config = dict(
    vocab_size=2048,
    rope_fraction=0.5,
    tie_word_embeddings='early',
    extras=['local attention windows', 'shifted keys', 'gated attention', 'a norm on each head', 'value embeddings', 'hashed n-gram embeddings', 'a smear gate', 'short convolutions', 'capped logits'],
    init_std_o=0.00566,
    beta2=0.98,
    decay_fraction=0.403,
    max_seq_len=512,
)
Each number is 128 + 32 x the weight over its row's rms, rounded and kept within 0 to 255. Layers, rows and columns count from 0. Numbers have three digits each. The size before them is the row's rms in percent of the matrix's.

# up: layer 6 MLP up, 640x160, rms 0.0863, rows 67-148, columns 80-159
# down: layer 6 MLP down (transposed), 640x160, rms 0.0781, rows 67-147, columns 80-159
up67 098:113115112150141082152165078126061132145149131171108101171165219134087099115123144119097146115094129138207160163105161126106105112058097116142212125151183104153123109105181101111136175063118162124149118125166111139131121135122085117135138155
down67 093:095141165109090104120183109130158089144177106160136146142117072127125101092153170114123071104152154149145197124090135124137120086091146048115103118141171103167084087116106151160162194135047085146069170149114177109128204074151128118112132153
up68 094:063124159116155105139133154150107085148151103153069131131121122099093109139079103160183196145096175134154111127120167215149149150074123169126208180175141141140160075146114111157104131173079169116154181156118086134160141160187190090119104113
down68 112:157138105104136095122131080108113173126157136106146156130154133127105124140175188146127105133186138090027122127139107065133135089131102099123052109124121123099101185056176155067166129068003067124144116139095112137154098132059076145130164130
up69 101:086083175168154050119052094125178135186137174125190100147085102124077144134162109083147162111138137150089098140134122148146110111081183147139110088149139068142170139083138108120131179099135111123098165110200139170117079074140119116123144101
down69 103:071136164131187099097118115120110140170160126139155093111088095167079138185119160124130125200139124135151142120144073150123129115152109193134113127095123099105115128108156103135119148094171112094096099169131103179138154123146148136134190150
up70 103:102059145091141145158117127114162114093176159101118168116111095101098138128104171120172072066134170151121114118115150148131100177086132137093174160122129105091125130079101138133092093164111143195084180165087099148149140124095082108191147144
down70 096:170084103155150091149118120126137142162108076115123125122084172111191120149147136165162140141146183089178118127141082096112144119146152143140131109133113109086108146153199104095081208078188177085123105087193201138138110088134101170083135148
up71 089:126082134134136098101143130160172115162098088154071085133128120116071089187064130131167144106109122127136113107094145117113113113111097179166128100189135125106175146127135147104117126093104112119140164119178054145114184145167156129145106164
down71 093:132121153089111113186154116143155123145141168095173130158102155115170113089117162100100103145105112154037144116105116138134141134161154076132155123146106152174116136141142125099117145144146121152100125118120130101115142133102158177095134114
up72 104:126147113090148118059146120129097185185174084122126112130160056107102118102087129080128130052122116155118137105106177155135179164128097145173103183228145088157124148114108115134112168143106137159106152098147026164125061156119099123138083121
down72 110:113121083069142134119102109165164102162089161152183126103109104134102083134135199187092210136135142135119136114164156152095203146107081130153050069140113159132110136111123155083121111126068096125161160125116137113145168137146186171118131159
up73 104:118132157083142141105075144147148190133168178173085118067175063136104140120094090156146169055129165169113089065118162126099126139133155117118137089164144052093152119109152130153167146136122123089103091124104100129157136125122109124116066115
down73 094:196138130096110102101129122133094143134080127141090135103110135154171137149145123161148167110109160135131198073129118193116156156079205096123151108124111118087129107219161090132105068152127063120191138085163185133081134091120107146137149133
up74 103:136112088141205096143091110161158121106115064085215143112105118102082150116129128093174184140112140167110151163133143097127097105129198115146150111150137121114160078129170163079174141096134147077124102151116178181089057084127137102120088146
down74 114:079121125080178128134190115141110151130152067125127133126170138104148133137127119120124099140083148129134145150149138101086120122126129110109102143117124155088227120074177141123113152128000150105108059139098192134128147133126118156125068106
up75 098:109088120129144021076129099105080161150090184079111047165110125115118155104150205126139131108128190059111114109123139193103128113101179150137110148158164136155124092135088119142086122177130170120133151085055168136145126122152087095052116075
down75 090:106153076154162145148070113151152091147137136066138153140154110169123137200170078117114074170128104128158093087150109126097132111114124171147167168145148117111070119109133112127169127144019101142099167125126081139137064075152131079135132115
up76 099:151093106110128107140141127185156123203148126143148092096118125121094087118151070115088112099075115164129163085083136155134137106095132069198111131141140159191119059113161196128171122158114137120163188055089109168123090089137107083171145158
down76 089:124153104081096132133141132133116142128172123148089117146104145146131134142127165110095075145157093115143098174195131133116086135144050137102141103151118161123125169115097104125116115169000116123112142164069117115174112120137107115099146145
up77 105:075163111084112102111152160154145171134111097133069107131153113123114170062151159156096147099142137117127101192134166116117088186202149115141166123165141126133114084112084130053148077150110112142157148082135092103170119190190126096113146104
down77 103:138113178137089076152116187134155165113134152087080142115103153092140085147112154115122119151129160140145166124111168133138118157125147029106141087148138114130173079183085085120101116152064147149115146124112117089145167145129136156134112106
up78 100:099101108127133122124151229168188131094131057117135200106117137149092157118136133115136147088156118118100096146125187129180091149148166143162126121136066146079099178120097107104147109149119123135168099129156083127164124070122112111128143146
down78 084:089084154104068096097202092075138129101119079173171152131146184113089084192125158132109165114084163142121138073126138135131115143088134084156108094078108133111113152140142213115106154117183113162176131151149167147121162064126144145177141107
up79 112:060086138129145099088161151145149069154054167134102109135106095126115133150095163115131158098161122146106116123123130171063084197142167155145160126124151116093097164136138202099134169114112092083169109158110096127157137136134154110130075129
down79 113:167149203139127115071120136201146060103109129150115080070165102144183084117147124135073112135113139111151058134124103114122158132093158132113073074091167108128172093120134142099118198140136158106171146100171094097119117192115202129149070128
up80 100:160124137157141144072129142177122081136118133186143163156132140146075138089133132140125105095160117112126161096107115189088137179156149121201098145142193102136115102124178152086106126102151141148105133117181033155084109077119148103107093137
down80 087:158066116142160164111117165091095156134169131199083077137118181064159113146135158114091097121137065168161086142124123132108168131146088097123116100070140148125123115101118147097077123152183073114073115152170125092158153151058146155160118107
up81 095:113096108199130084110138105117131160161115095170094143186133135127132140172114138149139118120092143092134163041100170128130112089089143198108164149163113152111050121116152116107103187144060179139137138163116190183111110095169141136106087143
down81 106:120105121120069174135116122101116132172141155145130163117110145143102112151106123122108167124133147116137174130122138141145085146119159129146183151124096133092108166143149113112115152136000107131152158136155118107182102154125130099106144144
up82 111:100161120141156123117100098178109165091127147149097058114108117153128103137152132072113163116137160154089169082093149138135176106150136174099171189137159167176123078106123114158129141147106120112117126093099126148154143137167104046137123193
down82 125:102157117165133157109109119143117198160117199105107050116137192129162177134134098139128099160138100204151167065118133137164182103167097185138138120153151064123094137135133141174153125123007120198145068126141111132144133158126136106150087141
up83 102:095150148158166128128123087109162161098099184095128117136095130102142191192152135125117158086121115085083140150146154145081064137141187116144141197158121146160109100130136159172095130113115143096143136112152113161149092144153124130115160140
down83 113:086193072174144126094117158117136131157106117159109095132089152131119141122146149167120109106067143173112064124137116133130106144135110135025130152176135127097074088077123110172164125169058094096075163145149146109147161105082123149138086121
up84 103:080142102102139129204105080120144093111087140123089118146101101151072144076162167145143146121154163067072167131085105146128116084164148120087148162147190156159154202136085130094109211081102117160048192117118071120170119133158133108113125130
down84 095:153173111088174172127163095153093142088192141190085118069139091162150136144152065146117155192127117136155139201215154129115117072100119104131118197165096095156132193102114167125103201150085177124144115102141164094174158119164089134115110187
up85 099:138092183133159096132179157185108132093143131204172077107103175108140067127099146114151115158165125121128067129120147174127091136120127124149199128158177112151132180125072118143124114163103146098170137153091133141194110104178162122148147174
down85 095:103152109139132133145164110123128146167103110092126162157121123158157168093122115124133169181140084142160124137187156164120117137223126196171105139162110107109168069085173113097194146129000119159056155112159097155132171107143147127164138071
up86 107:119074149176144133143105092172170162107169120081173162120068122118084157168110133111207161104101170149182077117117160161136092083099114111089139120121144111129142112120056125088163142106092205133142093112120128197177131103158150117152147150
down86 108:129181104076181116131161086159142150137080053149140105096086126096156150177132127121117091176157136150110135113070135134133126142157094097076163161113118116135173118170134125092137185103086136087132109143103167070113110130065102214129133105
up87 108:142040040062132134163127191146138083119186163136203156064065186086132131113127143128173200121127163124083168114076167123134109137135126124098104109144156090114150158114151137152097108121119128123154163114140136106092121168132162118109078129
down87 101:126103180131089170135132099084132141071162179113080144141111119081102132104113094105198061111164115148205134119107121108123102131180139135142137099085175118129201120109156068169131163097097144122116126125145110069184092142069138169188135093
up88 095:161095130129153121183169101077160093144093070116115140140047198072086066157173105083111146133124137105154159144122158159147119156142157083194154127134151109074144119152104093135109092128126197074123096122105123181058126059178169075189108136
down88 087:196124160189075147091158152129100113142130070112101133125124097131113096143135081080125188126126172081141139166187113179111134134084131179126144119113148159133113098133094199157113098131000130167152146120111137129116159177121165131149134112
up89 106:110174086114130152149069146211154087185163126173096107125034134112080179149127114123151186126098176070110119104090106091124100131087172164141106073146183128118068093140113145046107082115096152123109119142173148139127123152117124084068051145
down89 115:097163147115164150102120134097092150150180190102059115069136172160111124140105185120107120155122118117124111158116149060099141099148110052166110068082189053139104140094148082126146111154047143114123119180146129102137122141148138157110091163
up90 096:104081108148148121132091166131130155162164125099059091135105094132165122161129128152184089117158138113187119115177112134089157173108098182139180108149130147087110096112126093174161036176112185130065165145130105171066167115117124088139100185
down90 108:162104100109122108138119158078157109143135123136114150096153133145124161132115131099144113098102155123170152108186106147155110148114148147135173137124159193153135132151091088101096189166000104118138132129157115124119176124131085119120117152
up91 098:109113120203161102126127146086131133119081142107149120146117144120099093098101138142175119134117175068092073087148151151175098118123188081148159124125105093147138201147143185109208184121120142136099155154028101165178157082099174085154162082
down91 098:126128112127131113102115062143112142102120122096131175205131136100162118154126167095184145123097106095060152098164119145121131181101123057161104106026101130123132155145115157147121146170169102096127156117074136141109131059058146085155190075
up92 095:083128100124157094120138170167207205127152116063123125125101061121098157094074159102111136127133106143142119137064152190146164123110153103114138107152163161038166109126093086151088180131124068152148101106085092112170127208101105092104119092
down92 086:129129134112151104125120103127179138183165083167172164112112086140124142163131134102160216165121108161185094148138101146160089103132085157137180085076119188073179110165174128137131161114057130093123155086170107122151125141140153144094158144
up93 102:131096186133137131110145127197105156117110068087114175131112097087082107084144091179118118142185149105094095129126137164184140160151147158140095167129080057057107134111083178116126104097135153091128114175093069150113080124124188104099135140
down93 093:089085097166101185168162027151195151076098132157102118125117152162134103129134104171113106099102088117114122111137086091121110166075077118154126143135126143117109091093146113144098184142255142134124138093121186103164179138142142135072164112
up94 102:132113097164196170169100174082117148145109129092135112133132132138138111127179147136142144112096150065127108070092167176116167071158152101142118177113161073070106125118093077100156117125121155097148135105072108131113168156119144068114101159
down94 097:158086125155071114200090123119119123145156095097131058109165115144116143170153140135132153084097122133118125104161135149108167119147130131182128134126101118194082174109146128068107120141255140137164116131117151081126171174069111173146108151
up95 088:122115046150143142082153152109096073134102174143165052121149154144091110124155091107175125093144102163124138144119144137142091147139208168152132102136150155120074067147168099061113158103177149131114141206183106129078148107082189083099153117
down95 103:136096130185160142137110098101099143091161134124114122135108125085139102145066154090148146122145118153137135109158144181129128107164133144113098159156147125115136104161106153145105152151255113160107144119132112132131167127045104135167139129
up96 101:115111088141146043159104170155154124113094127084097112058092156185101103100139110102108186143082106112142072167107140152176149212095163138128110081128155081103137121105185138144137121114074137168144152135134149168169113073121090102145132171
down96 117:091064113131119104133152135091108124144116136173116125183142098098156115105126136081094114110130146111162144076105133147136151146118131113148145152087162129176180157070151090092101094120000134148145101106098079111122116201128142162141138113
up97 093:034131092163161134082070091113112142167094073154088155089105148207109189149090137131086104083134129150175137121118127134090152131154135158166134127171114110144131118117169095110116158153098128174165134139123138130094100110147153102141095153
down97 103:087148128162157087185156111072079114122114131138122115139158153149112100154088175173135107195104128105155160149159139146112096150149202207154122073164072129194143144153141143133068143150013167142129140136109181154125111130141158148154160149
up98 091:102133088141135092116133128193164133168132100137152109132116112197087163189192131182122128128117141094122069103182127183159107130148135193163167162140117156129099140120161178100119148105123103141135199076152144106125178193152158106107135136
down98 101:099073176152130116165144199098097133183136160140143080132142088172173135123097105172109094096117146164150148092153115098142126132131101141108125126183069078171149181171164128166157121156203136110047129142178172129117175135179140101169133148
up99 106:151141081116172150106079142095107153173123124076093091094118144135121137109109069136100159114117149142109138105088192138154136068132148122099102118141142129095146064106111111127183104086124133109139140075157121137104139169111125116108121046
down99 095:144153150125151142133119124128108125132129103127145168142154150110134162112109110110146210137137179138163119131123103135155124087127150177175166124085132080141155101087107136141087107160079123097135121162158120142127121129179133163162145107
up100 099:102080069111184084079149141115180122113115093211162120146119093131165147161092158117143115168097136120066097103134121118100162128200181096150134097131080136089129125106110142143140092109136180102091126131166130151110100150140199112098116171
down100 093:103169139183104158138080160073140102055137122078121104084163165146156130104124092148162157122079104145146124117083108125117126126149143153083111179131114168053194113111130134139114179082095153155193131165151152130063096174096111093180131181
up101 100:111171092135163130128126092097206091163132049107052088111106084106088139105108107052145136075146077168171079126121164113129142102141166088109137157170163085117155138067075086080148126130128167138125117134127160123122120152138163107163088079
down101 095:179097111180184073119066102159127122138080081097144157123123159059150148163127111173104163125113113202153194155104103107128102088130116105134120127117137137191182139112099171149177098180137129118142120081080113089141123099159134182043121148
up102 104:181106080154098082138128139129101087192129077156103164102140069105124166155105158172167118132087106141139161161092127119152122202089155126126184134155180110128112111116080113123116064098133150149186129138126133164095139128214148114130091203
down102 093:130185156102098099063142116076134096167205101142146127148151199147151167161125129135191093074156143140143144137060129143086111122129151140141079131044132118101093157149156156129104106071112107142159064020159154167158127112149126101101153079
up103 100:142134119089138117078142139129154086092141127160138172163079087101132138114128108166174110112153100145131093140103137142146118138114127112110082165150144096149136159068104111125142087073116154093101083187142088146173139108178111061085127165
down103 103:106135109178150085114110102137131146130106119102143142130128097144167089113142149186178146145130127156104153145121156131078119110129110120096177123151097151121090116116106136122133159097179192221183075188110159125096068113173143126134103125
up104 103:128135144146138130100134135120104190096175091165074127147134112104081118155122083134143156066155184103109113200143130118161145130092166114123111115180117158074110106068185125131096126059113183130171139158120098142143086131103163141133077074
down104 112:134149111105089110137111175120151146178112164117127085087195119107166133098121032130123127119127123163156109137100136111092136145132137074150140148155132157130121156053116125117145141113000127158098090164102158062121091196111142119103125157
up105 094:095152154101197105188145138138054215087118151122143136147127122170128133170186161076125121129133164091079131176112142172154129078146164092148133091157085068159140104093150122055158138088105107147178138149046110169075108120136101107069134148
down105 091:124092116107145104087149102093136120143135127070083186104091092081183173158102099111119133166122082156125069124132113094088118139134039225113096182123154094136191179139123133158118131140198097107105116114188114110144160114116163079117102136
up106 105:117131128108117149211122187181172125145118101128177119126128115174143177123143163097118152103126136110052117168107140141124102141188101148124198159144150146113090113073162156149143105090094137126174195151127178128113149156132120138147108142
down106 100:108091094139137116131142100118106165121158159081170172120141069119136157143146113124101178155125120139068107113132125130107095085119140096178125165140087168119174120129135142200147118139024093098198101160100102068124162135119120124115113104
up107 106:028146145031140106093171170141123117109151156147172108144132118130132141146100151164169146095139144093084134134094147164163081103180139117105133115129135123114151135115193123068128103148114152175150076217142075154169130145174120124143141116
down107 104:097126157129143055139143188150112136097113134138158068106173156180180140156140140175157103146143134140121093130089118137104116138164118090116138131119230124160168124097061172176098115124023121144104128118143183103133217103123092139058125109
up108 097:169134107129133114124098157198158087149139181129134085106077144232090175154146153142088150093093110130126125083119183178191129117195118147079114108143069105103095148116115168202195125173113128100121108103165134135131155138097106096081113190
down108 090:143042178140124136143086134074119159114143086133117098089129127096153108126105100071112129160089114127123152116122105137135212082190166118167125152103124103158121115130084095154106136132074222101145179100089134102118118146090100152136159111
up109 099:127134151096150075154110188092130096107120182108127090055127142103163126095154110150127141091167113091107181156100162211186110143104147162161130167144128152130117095115148159108150086114100110148146126086174134120116149124151174149078116130
down109 100:112174169124138160123091155106083112113147173155122165121169110089138162119129113120106101097187145122108089121110083130129169167183108126082180096079131187129150086157132161184124098085000167097086148105130161091159099085187153124171154098
up110 103:089090113111138166089103136202111078163100111136112164194156136113093119095109105097115177105106142166101092136140181123085132183105112113111146158123092109102138157101149179134157107086089084113127112133074114132111110177101120140162113173
down110 098:119117100174105185060162137156111088105143086152115141142195145100191112118121108093086174123089102127095107164154142133141126120123126138144123148110125140161054111124144130159161147127000105128156124076172164127126103140135166208117137147
up111 104:124099104116131124150090144124144109150120088180090094089156139159101188112159099121140161129119175153082147093118137122141169102068157127122112087186093142077095168113156156136134103128096185161167141141144125167122123162127167129144097126
down111 118:102115108131064122142153118122126153114136159098136134107173125140120095148140171113135145133118124129139138075151158116132113094127166111132144145139179223096097205140127143112166179110000090122100096170095093101153148156123180119140121062
up112 099:126058121123178096163135141088135179092121132115103175164136149068105144065202128132126155135136127173139067108137099110118137220109167133093161211134100131111112130093140150126110128129135183120135093147099077194156130104139161107097086152
down112 089:168168107196122128103104112163098078142056092151152140168097141162146137112172166164111071091181191155143199147183139140124093042077098101137112108121133131141077134081175133103104133128148167059128174118082127168146131124166127172159162092
up113 096:104106119136112091055129110117132155105127079151120142141098081138173100137215088154132127114074113089077087102157207104159134146146107159113097115153167122087127122098134096127150135173130181136121084116153117170165136122163113096188066162
down113 092:145136084138141119126114127145119074150097154102109148103144175111070142130127221099155111046137159138128129144104056139138094147149156035105152091106130148141080104165170163146140122126029077097166144042118140145156110104125137167128118171
up114 095:137130087162134088156136077140148194077102149105149094126112096129118158133161120126141087154119134133093152106121158176106073118104092191131182210147136122150111166126118168172081086133119120108160122112135083159182118135091141113108147186
down114 089:106181162126163131140158065139148113087087078048126146127127101126163145119160146143108139127123092154138085129114125128117124140188107119115142138099120183096176128228127146105089112163056177115113121157079151158118122152137181154108091111
up115 103:161146144166187129109132099169135121121101120137134085103093154179137128129144080176148133105155110147152114127144113097132138108124175165128163121149094118087139134131099047167153121104137129109077123145134095180149191121164120088107129141
down115 093:122125075153140112111109069094129089165120159195166088156149124090070127167143120111157139077089072124143108108067138092127122140096119133074173159121095120103129180075124103202172139137088113108118115128147129107096105166167151124105156118
up116 103:148142110103183164052100167096154086108134142082153105163092083125077131163136061143127175104086115071169136126160125159137151199168097192088108158148118119113157179136124074156126130137112099085104168146153115126102129122154151120112099144
down116 095:141030179125160108139132085109130100109159168124149148135157114090134071094142146143127170104141082153142116062053098143150190143098107119112142151061080149110159185121173117124108110163142109102130155070133102163114124180138126129110062169
up117 098:104094132183108157120093156153073130097090062126130173080142132161089148168108173161144145100139100082116129057118158166178163141091103164204154162163180135097085139117134165083097106093082118135131138124108117095100120149143146103159087144
down117 103:124138148060110121109085137088062128147118071127120111114129083098180125126150084087160122129085106144127150102126140111141180150109108102061132161136120161140198124105115054099122127146126133154133193162163123132088103126117171104250119163
up118 102:147078099056188117108130088165116126126150165130083076163126108114100150143115131132074127127100083122119144200128169106161113099098132145171127145145161132100139180133080108068155096149150144134091139135126154156138088154184114084066097150
down118 101:061118135123096176115156163163117129126124123130144162128112149062227108117118080132164149142166135119141121095127127132148138165109146112070154139079114090154250092123142097168097112111059141190104133183147086088161118138124128092093112090
up119 100:114147119150141190139178132126103149153100091151109088171142085090046101099115113181098144110165102092117105096099197120140130095139146155138139125142130146114165084122114058092154079171123164118141131136059130140077108095152109112124108183
down119 090:112081139097076165112143087164188123092133145148087051129098079174121057150136091145114081136122096139105163148197134104112127160131096122157126136152145131187141143139151106164090200121026120089174095098108116070169124154114099158163160079
up120 100:122106089181170135059109148158110126159099172163139100172092150168141117140134147091070140150121118189075069094067109116154095167118122157075135132149123161123148129082133135157108134138134160095069120074093129105148099101182092075105129126
down120 107:097150125115119098130124135155125155145133139108148140157153111111161108136111090111160076116123126174161130060084100141133177170158086111143148161110140084170205126145142114157155129148138122209120081176174108110145110158137110087091042174
up121 093:145134091107145105130145095121140088128106089104123074135150107104141095141110076068174084125149134157110158089142114128133149162129139138106222191135173136084138115094097102168147120162089086128073087119139106131165117157172195112162150164
down121 082:127125066154067131139115163167114115121101093127114108158109118052130064192092156140127167089135103178138168125096098151150139114119104073140125124077174163161145079100105117108119064130038171137164157109108088145039166094155143131122120130
up122 109:099111112177178114157101158136119064156184135146108133116145110119115127174138095095096159129086123093182166134125165129103061116141133152130187109140141128111168117153108114135130109181103128144080181158148127119105141110113142056113096182
down122 111:152077158117119068109104128123120093127124138136120176114175132116104125202113147151134068116151066166123146122122113114085104107142103095144128105142090102150184137133089090116121146146096070109161146091131094134137147089113148153137137169
up123 107:090067125109123149165091084116114109094119075152159127123080108076118133178107187157124107116098157152085159126131133136193088090072131163144177103128161141096124099099168114158109163093095137154116174167127116141126136157173108162156149127
down123 094:147170084163170174153114088122124119100088149204133140112214133130148125086101110094167152114188088118114175145136087101108090109152109165113109089127129160074140139146124166123118143136152110100134165142097153146111148152118095165066173180
up124 106:130131122138164144104122181172112106147160110128080099121081157145124184107108104181129108076101093093070139079125147136054110118108118138110157138155157131071157119126141135152088123140121133060107158161125099186080099142128155077182095148
down124 113:130179114084111144102106096101102128156075113146155109139150163146116179160128141134095125150120155123120175096150073127117094115142212126114120156182133131110124104169075106159115120133000168124196088117114147145136125163196147100082183096
up125 099:139098161125152087086135127167110105072148137080127210078075083111133125160112185135141140038144140111160099084078125142186138166155112127125118101153164121123155084097075118132110100122131186090088144129184113128075124130116071122112085159
down125 098:137152117175150087072116093149133102153192093103145125108141136112150110060157186140073082104147147095117126080127070126184106121137110108097134152198184132213164091119126188131138150103076139112081130154133094118144126181120150073125104122
up126 112:149167097132152102145115153110033164156123150069083118089101152174124158109180129157197189102120131100149116121121179099116099138095123142167134118154148154117086127122165116171166105149119205104139123085113122180106106162176118110064143161
down126 114:137109075117151139130144082133113104148112203141176128126082178102052109127110132111114153119156111123151121175151107136139157133123149203140072133131138141133112116198127122138169172086142143101145158152125119203110126085180137135101140181
up127 100:133162161118132089094125162135109169147132115186056069133101129153125135123173143109145230103086116126115113106128103158124055161137139148123157099165108107062099127090132138185144140118080124163145115140151123169123100134100136178118106101
down127 112:141151116105102169107102207138144119138103098109132113137142101054113140140090157157087143078106114168110129142117126110072112123100166110118156125105115131118128134131154103092175141142000112164106155070149153106117118156186147141100124113
up128 092:150144141196116156115126137113130118126113130087133119175074130189093198113103069081130118122165131139070106070133193106105112169204115142151151161154088120112096203086159120164077080135109112134116111125121136121139137111119122096140060067
down128 089:126150139130083127161085131138166158122170094127120167080184161138163122121126169125173097185137164178152050137181112089142200136113159106084127171178173115124119092150132106115166102083089141109130077141149149161096115123118081183158084086
up129 093:143090094120199123155158108183103116197128161131089170126105095145053115144125135089121155100085105155113176115061147126118129134148061072146149207133130104150087143133127125108131155129104141137100112097136137116128056180116077109147111163
down129 093:146125128138101063174153089094109100098096078152104137136093144194109104205115149150172147173146113082132120182170151134125113139133120180098093070137080073145109104129150166095137176046037110108165120104131129183101150142163132178103168169
up130 099:151145180135134173135090193125122202117152124168190165125156157182085147129091115160190162089118138169111168150099145124106133157114131096131206168164195104149105101060164195134112154093109178187177128170168134160087128152092153116151134124
down130 095:078141068069142131112219091157107145172121109123145082083107118106102165056088085152155138109145155146113154124116134098138128100136165164132126130117122137078158132176061184151128175149077149125095113093068144104180164117152115143172134136
up131 092:155142126072169139164082154128079105112111073162100132134149117140162164073168121136104099125109139099166107195086162158174108123131149061107117121162163119140145108086126175127123142113070155105166173114135176157171098122135138125088125169
down131 090:116134151103122110148130141129087132120138099127176063131078135100147115153106102138121130163169083188153108072164174162154150179176094165140087157125114087123173095146144147169125169182133135138134163151134096160114056127154143114149086135
up132 098:071106105101155074158095130157118156118104154154143104121077083064108153133207186050197165159092105117077197151098097136124123115096171138173207127148144143153134102115177151146158127098112105162182177092102127175145051106153128112079137138
down132 093:101172173106218157110104075114127110121158135161102153187158105138174116153072115146146196152114144097117126153152183125094137081173098132150141110156133108040152126141054138042148093119135098161099107177159128152141171196180121139118089136
up133 098:108106105162121056168121171111100054126128112072130150160109090066059148070127173103141190130154141083125127076076112137154150176121105168171129230123154132099129127072114109118169176121115116116168167108156122124074179140157131111168112115
down133 098:141117131141169093126116057158163077098110128110085177121142166065142121105067110152142126150195058055096082162090122135141173114146142139121146161095158104113150122059146119119145157107030151105131098167123160117122130131145206147127130167
up134 098:168125126089156079134093117174152132212134066093141168191129097089129111120183145105145136145119119129131111110139105167105164181068168145118112111141157074154141124130172111083101077142059159117117103159145115176206145179181070127144160141
down134 098:129152142145186154182164126129151150070123047140132170160138139133196113136162181136117134127124113168094128145161076138092163130159137105129193135088152148113142148098124130159145075177166161155085128130122090145177128125086097145082147194
up135 098:098114105113113095162073175140170152074155126188145155107077140172163164139138162132112126125157105067168062137112208130166150162116059180156187188152114122092075151120158093133104102113108102117136137071134116112137168145179205097140126117
down135 111:156068129151107118136104144163083115158102116190134125185133106081141127158130116147168157080112152101090135081160124130156142157175088068074100146181142164119144134121108121168133200115255120151078088160170115111147084117114179095170080096
up136 096:095089069106157121148095155151170179136118096110120129112125142212130152179198121112138120128138155092131155131186166118080111148128178180116158099142187141072093097088117149140190113168093126115138074112123132222137065100133153086156134147
down136 105:179103095093120140106142149101078096117071177097127116166138146144111119127126125114110088105110112117147149067128117130158073121150179164114137135122181093090165078098148080135165133126000179146100150137096126105152137099174111111087109159
up137 103:087134130127144117127113147128117077125114125142076103152136169134111163145123099137070138159142085139153143120076132161195103086096103168250145104148153132136141113113110107127200115116105167101090142186084111145156140143130176080179137083
down137 105:128114102138085140125096127210165079165183144101115122178115178168098128125124124124101120105130153167121132142186096127087204168093133100130137182173084144149133112133105102119173168104105131128130138209073159124113142048146097146131184125
up138 096:065171112187143121102146151131088118088121147098108147111106084142141184085130114165104197133089139092187077129116171092153122170135094106166110148118065118108120142087178121033183144110115137065107169154109148150124136165153163091157066098
down138 095:089139127172122083136057129097163130116090025106185109115149120148088123126113157143102163146092132121141086114195145143169085125089191083127111108075129103220126144114118140129073141173039135095135091124132133119161144151161149092170146159
up139 096:119070085121147142083179177151112153084164112141141127142115171097104151081171152027134102109072121127092156142128119200130120126134172127188092155155078114158089122123137161107126118139113146193153141129112062119155113156098113130093119113
down139 083:091173119139112139096187116100120145153145145119201105102128116213034093204204111151104118147100120145126079133115126122131144105112094135066068077078130124172109118100189135110097159144115099086120172116091087117135175143097095170173176138
up140 107:123108151098179113112139110151074096126121168124169160190182121123188075116097057081125145108136131082128080157138128173143068169135123104168132147141122045128143130153143181132111098115112184107140103155099087167121150098130099133123080088
down140 105:189161148134161163128096167140073158131172114066155109087140127175106113122069132138174139130122131101177114148176118089139131159174105093134169096104095103102202124071149107141077167139070128130117135150157135156125126140088143193130125132
up141 098:123110126056148159151136115140122090119132116148178089171106116158113112070115105114080179095126128172129095108119109190116122142130103113117105123142146096127145115148071160132178103121135169142058078135063074160168081166204129133114133152
down141 091:109126133142108133144112139100197119148138131139122113135111084115158101147103127185111092133158153143134181108119121120089132146070141114106117178146178098138155183103112095142174098128057152139110149145086111090106168123082077132057124063
up142 100:109110139132236148076096136140108142138074132133133160119120097105097082100180107059121168112122131101133096130094135115139139164164145157174115151142131078082085171126106187155146196178116151131141101063086107178168106193148141127120124195
down142 099:103130136115124145186093106158122151127141074143102128111185080089095102145130135149111189099138167151135128104098127126073123133106134104119140163114137125106130097126130081201146131105006140099081158152147129189149205086112161153119111138
up143 104:149130132112139108091106151151099115158092154171085101138150052127096128131072143071107161084074087146108128118091104122155115138143235142113126106164109089060100169094135145140130178158123179178170109135122090154157119097125107126087103139
down143 099:168151130108127060142084155087114152118134160175123086072119127114143138098109179124148178100109106163093174122084073140118101179158134144149113141118137118115187174179156135088164131085038180164110148115150065204153163164081128173173128128
up144 104:149102084138179178075109118128127119116124093135064058141167165128097178142200130114132181056136166163138093117132186137143118155076143149152130155152129112123094225080161114155125176076124157149110129092127083142169121108093108155150134109
down144 097:123161086105157141169134146154119157136145070137119109099116145149135174156103059139118099122164103167096126128100128158112097129076110060086147146128121071167150137110145139097157109126047097147175091158176142072129128142095061125137121096
up145 101:127143109159119118154109128119168175115184204107125121152079075154132124081181138116140143103078106077149099170084151109124167077117087158163150197140117148115048124145138205168105199117118116053105154117164170173192144138143186115081147155
down145 095:092124045138161104145082157106084099129118123131110116094173150087164152158101081129167114113097093135149098185133060137115152125107112138139096122171186098123112159162159148190112201176188142165083115173161158106150126105151147107148075129
up146 089:061112087118175115157106211142128165114116112140164135156092111112123160052150118117157170112138128072137058041123142155141117120140139081123115146145186105138094129100157114159161066129059164132179110190126096169170141170109081102144100123
down146 118:119096098116143143106120139112115130145134141145103170111110108120091126098111106120166122066131128127140111116113131143163131145109153135132158159155139144117112131075113132145164133150000122155124102160130090122154117154150151063129080110
up147 099:146125155156158149073160094139053157117112134160153109156108158196119149104151104075098173133100215140145068113132168146122106155120192143159107076142133084138126142127116177172099134095100173141138160080156149130181126160140106151125122164
down147 099:163134101062183144133140143126129118143135127111110178144088130068137167139118086172139117078112046100113156095130132137102109174130119154061121187178145140105103174142193076065138105168000148119148101128117140073120102129095165139162092146
up148 091:095114078119149147188101145152177075117148132121154128127083169177105138141107208147150166136108153186099153114106109166194125111098129183124133171134107155126143144066169118129152144130128104177118138173064093161157098124156085104184172123